config.toml
hidden_size = 512
num_key_value_heads = 4
head_dim = 128
vocab_size = 13038
qk_norm = false
attn_scale = 0.0884
init = "normal"
decay_shape = "linear"
final_lr_fraction = 0.0
batch_tokens = 262144
Each number is 500 + 50 x the weight over its row's rms, rounded and kept within 0 to 999. Layers, rows and columns count from 0. Numbers have three digits each. The size before them is the row's rms in percent of the matrix's.

# gate: layer 5 MLP gate, 1024x512, rms 0.133, rows 404-438, columns 128-255
# up: layer 5 MLP up, 1024x512, rms 0.138, rows 404-438, columns 128-255
# down: layer 5 MLP down (transposed), 1024x512, rms 0.126, rows 404-438, columns 128-255
gate404 109:539487613449515551362541521507503529568521546519574535457525535506551465567548536510483444524453489431494570578473509490551523469434531518575400432598497462521482423437538516535476520504587428444508513431519536471493525516538495498485546547421476436530455373518530519593460469562471409463496415549409433505495548550493493557493510505528508426472490495673523433507536452475511435369534
up404 109:453494493510467517493479519498532613569555403581496522460547465396528589559568488465519452482481482506507541460594457514524449544483490483443564429580420502467473586395513552520510505476493619548540496527500442522567547473679569564549498547559471469483495541458459472473467556437502436440539475544553533437439450548494492560511604441477489453496537504487465540541539625649512491549519
down404 108:500396446464490559506517505372581483537501517498476461541510508498513517487487551392422488499523489514474566600499410403476513433518444345502416526510557568501625483490533489431398530462591583567474504571523504504502495536547584447476558444499472701468484490454407492448506487548489553418497426548500582556468581469400521504547482511373504565608429503484466501494629519529496469544488
gate405 096:453638524560564486502544449450469393515556497445517483571482413523480535589555411496476463487450481474543485471570516535536525424525486427502622476436400462598432386558486538468568478520505493498467467549495537512507467549510467470499540485556528493403535458518575439476603508519453542586497569533510509511538406484522555533492544529467512555479521606543635486513506600499473442504511
up405 096:442458541475516449637560528504494423503460538488514584583506424601506498467492513475500506448493602585519471513465434388564530529489521543470522552452449491542515446473521482475515481450523491424557558466528384555528502539490473498430500405538411423447490495565479549525488499453551437559468456531481535461549530443474479495528420526522540467544511457529487484467530394506537508498544
down405 097:474514591452414588579512515448544502422560549436540471563463526402481530532530504432500479504524512479516543450473512477533509528539546623574483455475507511509496480554488550487533571431641567587469517473435448487481466492570456416577508534530452444390426462494456508474445472499516504508495576478519616490508509493525580561402522396486581489503564402498466600499575511541572536461447
gate406 098:602465441366528431493486505447626462480462575473529544499542610537479474464436548454410576515507494565581548477472466538475620463469411459518427498536486463424502472495507414515567481490559593469474544535525484518598429538605512495514533537359470521469480525584580505493430513479489421538462410437419505455499565562498458498483489470524524436503512413494493410502407539459562501458542
up406 099:567524473511583471542466582506548480524421506473417476508463555538527454438427392573411595572586538470544505487533450497468508512501517523473506454640541519515503406500507492510540485456443489455518524482495423486535562505520549539541454534451530506469481510483561508597531528417497588525486524500484481432576530526529387476514478469454495505477492498534429510560498563430469375391518
down406 096:533577539554510527527481465575525477496481509469603492465459371487490514485604531469581440492363495439449561572499500507385456454525501474505459435454560467505462508552446488477449501475567489490484559473483494478538439481478474512459574469503410517623522517618444402430506486478527525520365562429501431495526453460443478520528496443512476618523457482417555514560461590513495439466513
gate407 104:555449522462331438466576508518524446541552461512493524511439390543566483493545520493508494490478592486503532599491479511494514429458406577572480490533518412625535400491425513501568418499457522432370565487564454466551441511534584533465468482408495472491550519598506509444370567526489560459538453504614564535546551450510449512535510558464516563446466514446566466495444485562491441553586
up407 096:425496578515519489507526460503514553421448510372496507464506686534507447535458379484521525493482448453447563527502507469523538507522536446469426455494451520552429549470613485445524481483466513431583496496509584575515495494456445545491450550620520515494455396429522458576577494419562534565447577483557460477472482504451490530547548516548439478572493491440443579479529570500462557482455
down407 104:430542546451604434513504386414525497495414543590562619502513533453414576469466453498527454471510459431471448457555521504427481516504485455468576531609405550492502483429451468591506521516509406563477463571501573463518508479542497485514492532519496481536412511466531463507589419433588478498457544537587455472486500430398496473479452431521484461517612413577446542566487495496555615412466
gate408 109:623555478523492508478417478519486545506471469453520590523507489485545521582392463551476520428611447577518426460512567537578520533414515604532518435512494469407485526444467565510561476511470534457536527550519438507497529607507431487401557431555379577527559570570488512557484464466482492482511473574487544573541504546474483473441465513507451491570464351480542571448457535463456489500505
up408 104:522399542483466462582410490542428509459501575500545512494590538502596474468395450529442457589455523551491550531497482520520556551501576496551520528574390544454488450437550507554593529550569490536521560501544440540504517510538463547411540474496390504443488490475371502507493529507584447499530481546489468510482486516586490498456614518542529520430535408544434455482426513476498528513424
down408 103:505477572559530445616470436499403485473488510502466503470592475415580367585471456580493483534483430423545477527501510442529512568455526550505529475430515537420485516496477495502488512524384424526450510560488447529461468576578485489540546522515485454618489559532517474542507560498497542520530459414495515481492580479509458458493547499427439443451434480529466523451445507471490533591527
gate409 092:532455594463506586547551492459527546553497452538615426438506458497501540415487442516346522579508510451404520430494523483453437500542534481494390517454557556439479450380524402544547478476410485458476435536507505503519474430558437543542518478451500528517525463533420518489500522422488517455531517445522523517499569567503439588489499529558558529537526454518469453462532457451587475521608
up409 092:488446476558522478505442404450474531524483591558520599500504469497488451426490599484498487422606521476438433583473505568554470500496493444471533558510488485573529487564552572520483584549532483507531431486521474545429523434559469485506408500460523486490524554532549435471456551467516487537499512383504499458562489422437442415465530402481397538562521521452527435608489470555534506516442
down409 097:484556479486508432471517436473461483556501494547572588577503500527450468543424568499491515405532447471434488519473393493531449518464493513548521559577473459470502511465490575390502566503548406456435530558429553508534521482461523483411514434547423544535407583428500428500529493455497485464458522477441601513551469465464508453447430542496482497458390513476513527485506527593473549448593
gate410 099:518524538523492536607577506419492497534454480417468431476481466430513605486480504464567475446474520460570587443431527427496517486560500513529394508466452435519523595516486515513533493438376426476537574557556530517494573485428540548505424508458397497519540440640559495419596544505537490465575465522531430498474497400514499540490540563560457552548517421515540510512501449462512523486437
up410 097:621527531548508424490480543554452450468471454435537433430516501506475452557501481441543563509522597479527473480505513549543504526412517500478530439404472577481493474599508494544554519519478500439509510566520528551508468481583455532422508490520460425551475518496475433533524593441487494547629577478434445563503494568510522490596489485471505498482530505502462515496507498605383557433515
down410 100:542524424506630455445478365469505520565544420520458538490461483521501426544516494480491511483512564439562493469529467493535463503445477398540448570537473509516550407525436524532610481557577499510532504462389557444468497444521498565442489388552549560452457513485440523493496492417478564585436530535539445496530540546527486510433503499479488492429498584382409416515506531497522522513549
gate411 100:481443435472506469520415397463599512473487405497493417440555491593452606491533399509500527468396468576495476495436537475462462496471474422539445447484495477472470472564484520557530518485464416519425436453561518468546585463584562598406462568500498384491511509509531475513511399558447417549519569546533424437419482603482563511447468561494547453565531548556451572454510450457501532495601
up411 103:566560474494507551447514560444504438526539420400427530443444494498547452478637396537560549449501579499415461522490501457465493548512564561548546463533446462455420497445514447541566474495466536425515438486491493471493514537538446495494549494558594376464536509456547551567524484447581564527548476522539489489461544464482454559426516550461415473570535535527399490435558528559471506614528
down411 097:590544541529489443555491484472532594498503451535466517493491476526436565539555478536455456428445491553492492590413454486574524529571566512442515550548476593485524462426533567496505475514479506546382506465544479446531542584550559478463478531620509385534497452471523527569587454490503474474474519545590515511519448495549569510474394591518494520496567502439508515454465470566538485497533
gate412 095:504436585450508452510518412497514497526449486567532493523528515407500492580459475574494525519453511451521470516572571461532519476435505473505501479471494498506568419543461504555507566614559540578493548483504510545546474522495437590570534477432547642480503490508463556512471497478531473595537546486492485558552511590409476533475491451502530562455535548538542591494519426509484451498546
up412 087:509492555433593465474473487531503490423496473592588499466482511487504454475579485441507475550548480433523570583522489489524546535507445477523549391483557607532481445590491502493553485467476546424531468584595518408388529497475422397456500379479640509543466486480497474525474472527471483532487485514507469448591497552396424533495491458511479496490563446531443493507412523537444510544511
down412 095:563549484602465536467460556493490482401443486504477445465603456547491524469622567568494483530441472524406532492452563486470537576527542571521414480518487409499506474497483504443519506526489518548453483586523467442477489445571400459485522449476437451488560486546548514489509484438493444492528519487523416407446482557509566483571427508479505567535529570540530519425526543451504398512539
gate413 091:508475483492447582406510489450471476432437456469457437495488526518535480518506516552501531509514511572444526515464595527568410491470443512552544493539463514493518412516490347524451516509518498501522538561477478449531489506517492513503450496445453575507539524449486560510518594467478487462515365453417530513497651473485520517541465497454496507449441552423492453444544497505498472613447
up413 092:498512550501487526457481424488468487384510520538478481436404559556496604548441444541489532514498578559521569472456531564517502565500412589546564478529526567449556459521545459585407509502564486519481447507428396482486522544550539415464506534490539508476548532461567498496556457492472433526457569501509470479534479395568450453505463501426561484372437490457466569494516560484474629475537
down413 100:500344503402656473511544474493446457485497503521511537415464490513542565472485530524494606478500530577392449477584526557569535549515581444477543468462529419461576463482549526498491456483487532555574464491477440408514622540531414541462456536427527573557470605498505477491494524453451492487462559546473582491424560517532455613512578554389497507523540559567510533521425668530492446546548
gate414 099:536546418520480478525444455466485490485565533392475415464530446474406524510540481483522575566517547508467406487494529521460579493509443509507512476528489541458588487510456397530554429480480572499452456492484445520503520547576497484543503525504550499639549507584502489484541417497388449506506453453523510483470517496542475535504576466591562470471503562467551491475484554430576452676474
up414 096:505470492629482475476441501548471480497456520486548495600440509529448415462498484482530609435540499486541518478531467541497438483498585465480528479472448562476532564587576476489523567489517395474511416472528496492490558577511514511536533516505508437504498517516492434466523501426513533613485463459476427538440546596556409488480450408504523476464462442597527477503444463595521492446469
down414 100:489489499518455589588426485436516472433471409511511486497519539446567470465461530539431515484495575421575446428453560530518531478544516472505546431462485594505392572494504485502487420651399525510489505484565566570519510575513504429525483542536377449441523505500482478576510488482545472499541445483420528459524468373591460488662492528484511429528520507555648605536442483408558445565327
gate415 085:463519464513511557496539482448474493455621519455528487483514467437591495471565521528434461502524454492568386439573427537499482437488554486421521560517505540469460443410574479607467508447489434370532450609500483550438451559549589493480444570383477456495459447508473526494534502495505468518441495544423561492445489479578503599559557660440501453561388497486577508534488488531517527511512
up415 076:456467523450517529425519518557531525535403499480457455494504558478496553539517493436467524514506456525493560525496479533483470482552552481479469561526426471455544529523384433426497505441552509526528503369473487538544590488508503580533520530587464538587491577502555487549454473572523482498551414406508580568494534490481488476551530460596512461514576492536452446507539565472532440555544
down415 104:608543451501451475482517530471530424493460576434459431521509401519582449472483578391516495509434565473570439460552513486448547497444470468450519524423536535495463513521438511540490433473539466582563512507460535608459560504482480477483424611463516489494565536468534563487462497592499505468616491537462515555494493537516477539545519471606514481511625591477536564542531466421467506500543
gate416 095:429503436469532485389449622520531593499525402554501454590554501496503513492476568505541477538466426452529458468453510534515409464504560539516501523537560491448500428462580543460462388507403503494488534531561416482560447479507499403556511525579494516432547475565498520437591493484505471479510528495546420423605492646504507512430554491544505497461517510478468436581432517493478423525493
up416 094:475542489492489511506470477491466560479542420428548466472562450532530504511470441556539485552527542551478482515500549510529515546479442443550528443412484493487509531543507431585488509467448605466552481525537495463471453512521367402480525549486561500532519539481486470587514456573443521432384522466478546629540449451467535527581397404519555557450442549466542541430563435563409500499497
down416 100:563439447472491511474457394507529489501481543581503523554522484465547506503561463489467589459546365479475549621469581423391527554428507465459510483505527530599462498430507530527556505558518462483517530451372496437492440493427468539432517554432557578548499531483498521542474497478556552518512619506491492542479550474486485460488466487528454456442527488512501426510437512489485492501456
gate417 093:479395529478542503468610516407432515541558519492435605429489571470424496483515505525477551465528604542503523492547454568570518530503482504523529509534437475555484491448449573473456438423412481402564507490453521552495445470452443512496496439479452653487533514511396552472472499558505492432513425524487500515493519561498454458512499573471491554549442498458517460569455391420497510477587
up417 096:436495483543522541573536479496479572536583484524478587552512560439493574550489595468556520452484601563513496467525488545503481497496518515408480497467490496525546480473531506476445515606502513527479536502452430502535462420566601438459521431499533501469483481526474486482484565582448518461504546470599364416468500515569483496517531493487573466462461458427522396459442409572481482473547
down417 101:484352465460493399523445439577531569536446476407490553468407455432523514535509563516456553541546462555490450524522557547563595535536602427548540413440456465584448523515525469526494530530434575510513548433466513513482545558544587437550566465494467549508415494405536454487472524495374511495518479560574490402490509440468492406632560482548563483487552586450542530482466553483513520477608
gate418 085:491518559499455504506510501398464539555525551480387485474457443414452511475567574527433461503544524491497413486529535474579484580583449410486513482492517462455424535549559519519503558440505472427499468473509482457480441566536554493502482574539481583626603493532500560441468440485544493563544444481443546530503547513480511554440576503484466461497510468518512533518486520465537487461487
up418 094:530572417374465472533497503559524499532508499503480472454524551600451432548515639550548544437520506622459466465553467483512501513416481504479474606567383485551480569547507557490622538421481545468570547440541390517619385474514453465516537572422550565484517442545479507468567456522539545555468470511596478477494435433444509489452547461535496482390491534478551576443560464456481569519515
down418 095:448487412576538493483431593596419427553427539483482532485472528539471484449420497480413481458479444477587530567421507518427448564399523479495508464496608531433398484514464588432520451552538405556403443448517504546496486348492500558533575498499455555500461402433491453528426513415394580546420532545525539574564559498531494508522534523420460510452611428464550541479495424491558504535536
gate419 094:473509523359516545458523599426479546545476500436545493433473557459465481503513579502474515452404440517456492559428471538564463537585487544512482607470553441505552487474497442438511474479557568505587469442546502420531499512551472534582511443538466495530461494440570466533474557527467514452533475483535493553488505464435449425488446443420338418504528416493592472484532501578516603461478
up419 089:426455552420476510450503498426522451554586582437543522432490538497502436500366490576493500487419496501542406475498484481523485547518590507476450505421620444446499511530592447438495477507406461535476459476484575484500516536490484497556608451526457470559477498450445449542454530561478563589425563490572471429514556491520512534433458454456446524469446513479551482501537518613653537449524
down419 101:448484464445523565507552566475488494480525458531479474463594393586536452598484446517522582547425494504480536490422492567526466607500542479486493485587634478527516463458465507520555439525410490561492537506463534537487527478437556525546555551513475448463467484405511497559485455453530472507475478499526404508484482473498453535446427532577462592543515533529552482512523460501491448502516
gate420 089:483562520508562493536456528497487454556469496462509545463449619589434559393471496503479464484513535452529460549491552469407541482567533492450431538448458571531513476492508469450508533534463458579483495487555391461518446471529507556535403546459400558443535506530484499515563525374488466522531462515435457481604443535529545557381393550550539372496502537465509498597495435458467581481492
up420 089:475505495471486419496610455524456467502618609459465485616571477444604523640497373464536389526465478499541526481569520385606399458481486512474458567534468363495521597546499434488505487591412512561540535463462541451555564486526497410554483499461490592538493490454524549547544490444551481430466503454447506430514493520443483431578514416483461499415632435498476542455557469403566362557521
down420 097:556540512497535544495546546434533526538508505528442551521578480542480467376475538461516483502435522396438596590520494534474447604343539509545460505422475565544510452438520498522482438517530474586535516494539435523369427509466474544510537485443493467473549467481417459541525463460521521508496571492516531531546444477600546453559491546555545529486440485507521553442521490476551441521475
gate421 096:459454491501467503461506588431520486453435491509447569435497538502496506520517433536515389534526495481571490519404551496461392466525482506442500463495516522533484470508500550537466460495427464445509542512426504520458549424440479488487483528581485466490484481484443551549466511537568526511450480417522446495431487583363505523515518515443569550501512533456397485512473554575544565533495
up421 103:486530552485463561649482452476576467512528482466499553575575453503414515508379526481472506465539550533579521481465526532464560445506497516457518493464517559351570463495509493476421481428563458486543515475461523564601440535416417500504387484507523452540610438495496485460481496545438429428544491464447578422545469544601467528516589523492390510442528581430539529486509545508470544459444
down421 101:478510367476503485470555511409471440502512536497526395417568452519505459587529488519500483537492420422399421541571506549409499453502550519651535487481474458619499478546485459438472476567569469566460489492516569455481543450487522504462491480486494488439503528557374544480587624539602592503502503562534521380552503415606582541527527476508473531430392459576461448494508531368506419560457
gate422 096:450561483518481468591443525557545536524467446526530550563581479462597579506487526480419502420440573449504513506457529593413499508520488515550462484423534461538412524529506467482445557509588443477577515572506548577424474416494556496457555426458527457513458497494476487443489478591441660446499515510479482526506503443529481494515553426555458480560510479521501512474504436454528468531554
up422 095:479537517492574569481527474471475525508401489589494416484457569476543518416462474510393544437538489553449550554585446459501535523509516579446491489644384599560605494523359499537471454492499491613438415494451489521512494485531477469497539503454500445481468581551408537542600440450501491496518547459424555524538483539533557492472464539553504472449584543493522586489556486495504562495443
down422 096:528534468544463409519552448590432374584485517490541443482644497489540487428539503490625401486546500406469479466460483562513468481452477476571454553498567470515463503525510585555467455520506464525493603549571526469518505517424444472431589460553456450498537490537522481522519559476473495479498515539471551551448532581465465494571482418398484495539479512414507521614458518507390486427549
gate423 096:507465530447555439552598518497435539519585533537510411473515543444467505496501575465469482339530537498501466516469506501546537588593532465514539514504406475506437539495540515520518404438540490605469460528473505515514539559604521578573535501432484406556502441502433503536509520505475428489581522512525544487427481505495495533499479474565475503548504481490506525591446485532471497437508
up423 101:451484554438516445549529455488465497487482519468541454573523507527559467446488412502498532490454572492508493472525509454462477469520511500489555532507517632429451506487547560482484441536481558503485390628459451562520436536557436444526430509574504476501442536520480431437498564493504477551514561542437419444398441502477552471496412490486532480435533515478452449551508397497496522488414
down423 097:549483482489482561420550498544439492478462600465507529545548381501533530500536476529563586516495480462524495500541648537498468453569500507507504557494499465514586518393445588441469530590480469528472443578368556598527443497459566482510520567468461495502513568482432464525558480495541516609442507548512576424462470480577539421502478503520493523431530435537473513558447485478517552500596
gate424 104:573537523547463506543543511501540396582500600470462520619540495575453426566523526451448483465435619561393522504514404530379484432513488454542481530500652544483495471629537437480446530487454514503488527449466438471482485523494420476496501410567529478485490509456520437523497565607498476573471549508462462632512408587500518455461485528497565508464427360463517567473459509529467513509537
up424 113:446541493530509434465578518502564611516525513471423396522562496457589529447501443542496501483498590369535458553505548526610486492545497472491486482456496474360481483408514526569514600489491518498558567455493568528499455515440498465433562464508489487424490513484561464654587478436492452513531459547456486445572508512452504550503526545546494515531464491574435538488527518531504473459514
down424 102:501504390515527528463502513483456532547555501537473571544461440375469534452462495472526534443490598469549399607417508483529415463524437450454582472473537534482470449372560521531552419501507545507478528486470483504543440471392555539491497539452469522420503470562513543473483457536489532520442520505530442557404424548510364481456422569429436444518555422491498518544546457480528507484537
gate425 101:529497446520556486504579498417522492587440590523583483519435496507521490544467534472454485598411427562456474475513450452474488451525391534446479497514487445527561613412443543573562429475445493453538468520530490470566421388494516493566482478493530380506538444484542510550464648548467484517557463575452493425399506488417460520554561495509508469392469513443463545534503462488523561510519
up425 099:552428510547479563513519406488489513489447435432480510529486549421553557507451446521513455428607484510416491448506447510513519497502434471591510502522485422494490430564470548430451545499560525509471462492511534553489528578433522508522500527512473444480495548467516512402505368558539488513468473466489483502501465534504576409446489546534513512632548477583445426417528433412527538489487
down425 099:489446456524562458593482594558442538555468394446518442576449481478423498531508603464552513547534435556542472551519467563456481625447532467491467515415530430500472540575541493514504422522500464427509505519512536525540526482514509500553476559512415546559557511668532508519448552500499502490471485516520448449536506466526410468384504426492490491529509468518548466518478478566517489610459
gate426 092:515548499470508512503551563377441533576488384575447563561518412482412462555568369453423479442500474485532394502461574500517394580560508508546555408436487518571497474457506500396487467520516551489450544477418432593479464462531522475541596560556489508565511580477524610450455459598503482516585478474573435522485525438540497534547495394547487478463455492552525442466463478515472457508574
up426 092:566500513515543459484541519448345553525528389516580511421540495517488451489488494470452517489507496511537483549466582457501450531513427505432581417479440474475523469450570567438493527537465563509494505573428510484486502437503459553474578546502503481553479530475554578442501540483457399548521561503578496450465568530500469572508526511566547518486530560473470471505534379495448464540593
down426 098:467543461486486515465476546477526578522530526455455399448521555504498391447499438484517553607508572442441444481524454478493515447458519528440636465503532491456479493558537508478503556436446447533548611454475527496644514570531614533465505507496478483612424493408526493497565440474468474546536503573568507470455496455555485503495421554508481470535462449511488408403435535561498585508541
gate427 107:544508513455507506497541420377394492523454589415486624585496474585511470499411553530480531439537508532584407530480476459569653528473496496521586513472606467456517461465437427420528610498458593442547442517488506539466524504453501455525470472521485593504468592454505427605493479462533647515469544470488557471494514588498511468428511435554464542504468447485529471472401586480509625492580
up427 113:497491566562514431531568441496487641495512409467519428566469447522442442489481507494467506478423485393502501522472505402497462472511466545549565565539504576520396573431430496559573475537587591564520584453503494556473555607466474444443576532507451473527507557500571489430460491487405519525544523470468560420475485501598467474507423462457578417490571510561574548450510429463488483458549
down427 103:400433540506504525511564536460480484525538604460604609470498405520507569449525480459492560499470467580617520600438459603473499403513463541495512474561552559449567553555406467498384491435520613518547440546474478544455601497498495553475438599459467483510508494590505478574452492543443500476494491536462553510496531532457422536492427373534528580458531557404469477462406498413492480483485
gate428 109:455442431507442424515448580453471505517508529433618417501594529480444593466507593608515441480469490423506568469509476503526514550461395514404454503578504594488527494406482542452509408547542476486490560570518442458527485402517567472471451565492451456527512518509503501563474500394462501584597519479406477498533500520475479482426503542590549528513617515489512500476429494495466564511520
up428 112:447537467473524462507350599419465476549461462443519444446530518503461508455466506569407450522492570518508528490488527510493523478520415467440502577610475503521573692597506480624574464567506536464444448501553413466535497406519520472549484614525472493526462577521553467454477533442473457468549520491571515505483455493649497446437533568516481530402514579463546520538515578514554500517515
down428 111:481460459445496551481524414498513405566482534543488479553526549497553376498450615505529428388462496433521556448524552515469456603433589514413513446511497433556489368403466493467493560405466533523544487474449521472601584425466463431494497493430519530457486538457454447484414469464512546506594525485460529420613507522595492479447555528476551415394567510519459554631574499495598435530565
gate429 098:504376471346496496477415477504519527489561515540499513553582542600541521513595427608397466498452497495499574538429391475438472481418396498499440463536504499509492401479423445507539560433453486481596546567501431488472576442485497580488453570476503455416522540438542497592469544535409408541487501638591421608499482413488457531417448448499410486537480551495517509481501476519555492502491
up429 099:428483510521510544541472472533606433528446534555483606534486521467567411472537416588570493480530592533470545538510510481399538565531541462500547463491454570586444592389486499492488502621421435423442458508567351529473470462436493421496573442495529521488427539455456627468485540536542494569523559491539524421497546504493553465476573437482503545537502453494461470439509468450526483408510
down429 099:561465563481491435529428480495443475515471416372536386459556532428476489529566520549536577550451440471471518487489519491525512480506480496522529507500579483462440505505495462509526564492539494446471512517473559486508421480517422561463594435519536483474562440492566496432413511557576531410541515527500531499465523552517547508539377614525599474454435481508537512541526531551471455566481
gate430 096:501492555507468557467549432470473472423597554489486521655614614570553510450500479444477472486503517519461463481490519431519409499535493565441418492538506532450449416478507569465370538514473417517472487566618538443465554511449485541507490511498419480462488517421530529492461436476559461392422546556449469489454513573444506455471473492540527453499483496461500480453498535512410527543526
up430 086:525498440492501575530476523566633514498446397494562561460502450503520469509533508570492482517489536398518562510533470490500592494479484429491536563493549473599472559504434481656545504487441518518483553459387474568586530516489479541487494516533564475522456533535505479516483525548446512528571411549606464472523472497537410535555539499475429512511492457538569547532441555455546473483472
down430 099:477543458487495541376455486493472517519504529435531556526545530517592469480548514530503443485531508411577507544480560514486392476481522546491551476468514580549470497538424409518452452421457512523499527576577547463434484501447409480502439548616398553503479483545538378590537602485449413448527497475432446543512626498463526394528533402506517522566487455447422543454494617475483571526432
gate431 093:434509478574522402521528430512547535435562550494497494607517435465533543495472436507587533468527541418583612563497469506581508420480505447546453451367518470607497517444496494488372460552466501495400450472534561471538531567532441514437510451498481495542530534506473494509591568513554464534545535429569545575477568546532503489571446501473477489533438556466569544549444508526476436588455
up431 103:416611540521561522525405478548544486507497497522437513516493469479537554500512589506543506449445558478502380423568458496647567439471501442534456424458548449473475563509543489432434358443473429472499555468464482505589529519541538527505521444487486515541414476532513523478566507525495507506461552515485532480603440581560478535415521511510481465563478434518408530520564507464493510484469
down431 098:484355476494482548478463570381568567452482466554546512487534493433483361488523429450459481426482491576564528419527489424491510495518551541500484514490513486507479531526502448494433620377410598540547508537453474523490465483534558589516483412515500548423511593562468451502561493425540508494511440448573510526531586446510534494482521533444574531419477503637480506549576447453538508528621
gate432 102:528494478532445392533550512497576494545432583488437521559521581500473457445449555558500535486528545478509538480449389433459579578494521540560476471559587497521616583534449527498474669430494478393483528556559412434459510531518458560545567546500547593490601505481406454614514483496545523490483541518487541526497466440575457504621497491503474513496506387361456501438561454407466464449540
up432 101:516507545438501502411584586574545499464481437483461478512367522572515529398510547539483502487423456544524508504482527493559457474505438470566494533488541475517534444568512463464468413434575505510539549530428544520571444605655499446439563494402546615562548533509429475507401544533496520502584351491523555507519507548491448562563453492472473574492513448464459473417438524429510496463541
down432 093:473542466549557426457509513438492455555521475556524461472585467479540508493462528478481484513452448539459488416595515595493491642514546477508518534423447498444491473572443459459552505515436432560473438525540480500439547524523551500444439443588515431473472407549584524521532523501498505449416613447431481484459521583579543527503533556517439498474485552482566466543576467440531441500551
gate433 104:525424478504557541443482458575550511558492517452545523445473496538456483457433502523617501461487487475529467475482495515508489487555438529528575464486546436428525533571499385523508385481478509415448491504424413413550569552360431578402436399449539551495466692528473571511557488526473420466533567535524491417484562534450414540527542536544569521404507502513571492546458437425532464501445
up433 101:399476473526521412503508420521462546532445477529482417492451538484539504572539549533580483487538466471516544434488494447635528421505606506484529521548470422470450457467550561575525440440486517523601484429540498515372477514562517464446508531548548575471566516515485406567541437433363541558477562514486544556630520526558544523452534532476579575497439447526508460538537518395466544562453
down433 108:474426540477511493621472531493487474449507500522512485523597512540607537559576451537506526503515524494467587610518515447493528399600501496433554482454466509535519558517528546578511530481531460475528489522624482527577500595495574446447645468520564538430553472497444490578449484483440448631547484510529414579495529446566511456551558486498478487431604481535489606453499526464501509569494
gate434 099:467596481546497523479464587364512502546497430520488461501441570573461526436519566406509466518410495574478493596466582452473576521416448554447492538571431457446402464486494511535428444473555468535490561477569493486530531522468522482538498479501518452465467483510444504450474567582564522479403497544299479546507495535515393471523474582391442502408523519532482486472480546504563446512488
up434 092:455567551507546462497414542453540558494410502549496503434437376470533526507518504498489474417510407512450510453494569502486489517506474468481452505523492475452508479536538539502474523475468415490476506487544420504612452491556516577446501481593514474453501454565544500549462456509486471385469455474535503467450459527543481567561492599495480483468468480551567610411461515467462554575573
down434 099:503474487499481438553472549479489390546549428432566528427376579537392446471558555546433468490485403474574466591487464594506536473490558512486539496488491507499464524444510463484529504550564438561493560527557570510511571517506497482506542544489447428530560449479446470486556546546533545509494518456516417498558640555458519521450607487450599460459494539488529477499553500458698524469512
gate435 098:568505537547489476458395478504408469469466535407415540510572463481450487415488510534496525500486537543547534500457469535459504410406509517600427544566499459474537405514485517427452489467487515487561436567455519519475429491445480635453617559402422494503532436510494462585494457465523580463482477488448494512459485574478502388520577542495539560416491481560499514480446450494590397506601
up435 100:495486420462512504422445500434589542583408535473465474482527501556547518452422408533522493537543551525451525538478460555499592489551505451462408461521499474521445587537488554506412519527425480460492469458468543462399461521505459503449571447573550494511511461487432407471495531437450479480445519574518571502418501517479478429509566426475487633450557648453484485555525427565515502584470
down435 106:439507557504495393490476457369505478455490414566445508480495645505509492549499469456561401507512457511480535485566415482514477439511552479456523571526555476405398495480484566523515585550447433492450522471490579457571449507499563535511457505448564455488511518487588508412473560616498534534493512558566539396455453522458491598493616536419489498474605552464508461435554469535424570464591
gate436 106:503524510452442504543497460423569483503376457474561507608603541565580545459497464459477509535396541560546529525507429482481513563479464532520511487488467590565532551480379493626450587483514536486506531449511381578491511532500532480515536483557480463482604508560619507513577496483515501499566574497424454496472529590541475523509484501394476480548457482488536467498498497446530541494520
up436 101:448543443462507422569556495578510429458463527521413436479422526494454493496521511579471474533435522518508565483496568549582521421400439447480514488465531507470399514524530599484513530571533502532625634523501478483487447512463551551510477515529407520455387485449489446552513492534548421542469521430413538601526480455545522475532515472614479540473486541448455558555443488505460495522485
down436 099:492581546504431544403463550541539448480527563532507573481511498542485453567483510511536463434425554466530515452434588520457480540517456522485491456470560432490588558570501456485482527428557489509508435539464503476512467613470557501541392518548387446435477450488557536482524453475384596459507531495507426481502593538500472411485510567516493538465529450489527434499519535588519474520463
gate437 093:478557493479451504563442456406441441466545512417555519556537455473484432435497504451523510466528523521454449438607565517408532506448461490425496554508520552575515559508566465488500448547487446494505488541469481520482493455462649518496493469411474439587413497546482582594551421510573398479565468536468464486480514539539501554542449402509461548466577535514448626480543494443554549415471
up437 098:433641502456596538627468477380471443465417538497604564526577486444506454559423447538403621493555563452520483554457556481427533448478487396428500527537484569498529429539545526399488482471430379560548500518461547462406571568506581412529482548483502497473387521560528513510374553532473457526627500526406511515573552476574453526462441492464519604371473491577511561522541470541500402550481
down437 101:467446482584539528489493540463516559498528576443476483437527493616509521509568488525533559453466480425457590581556464511510471583417436522543540401453494534476466490492505545559493437490519396504462483469477533471550476529500497488446625501412516432576548524464485490492561323517543420523540506516492374538426477489422469529369413543413455468467499488486502474468504538502534510513576
gate438 112:471580486595413462430576521516518440555468465460529511610551441515480443504484503596494508471402522650440449450531594568491468530536447471489516471521472579431477469481489595521488481469479574490468512542450537522436582500510582525460464425493560458450543516445487560494438419582577494512472520501554648450551450421454408464505439465526393531446510447533468519547574431649482502515528
up438 115:450551532418413486493634543496556431523474467563543479531487433482402531567494485539663469476397531664559510506462385503581493442564536518612544453502499542546499539451460686531479497497416513497467515477536594523540528498512500517405498497523489382501562474520439566493466359580570467382473504490466584499529451515505501471558495515432409542493545490474458500557529420612511591483417
down438 101:432481415582627519445484558568509505448460510427604492465450548513490570529514447542550518454509490518529479489439509464510603573522572504520525421471521441487544596503476435569439501471472486529487556566491430591520442507435463433499554428549473506448468550510541516440544553486449456556433500480565380540484436497451456522553532563527513492501511537492565467515480475595466597398490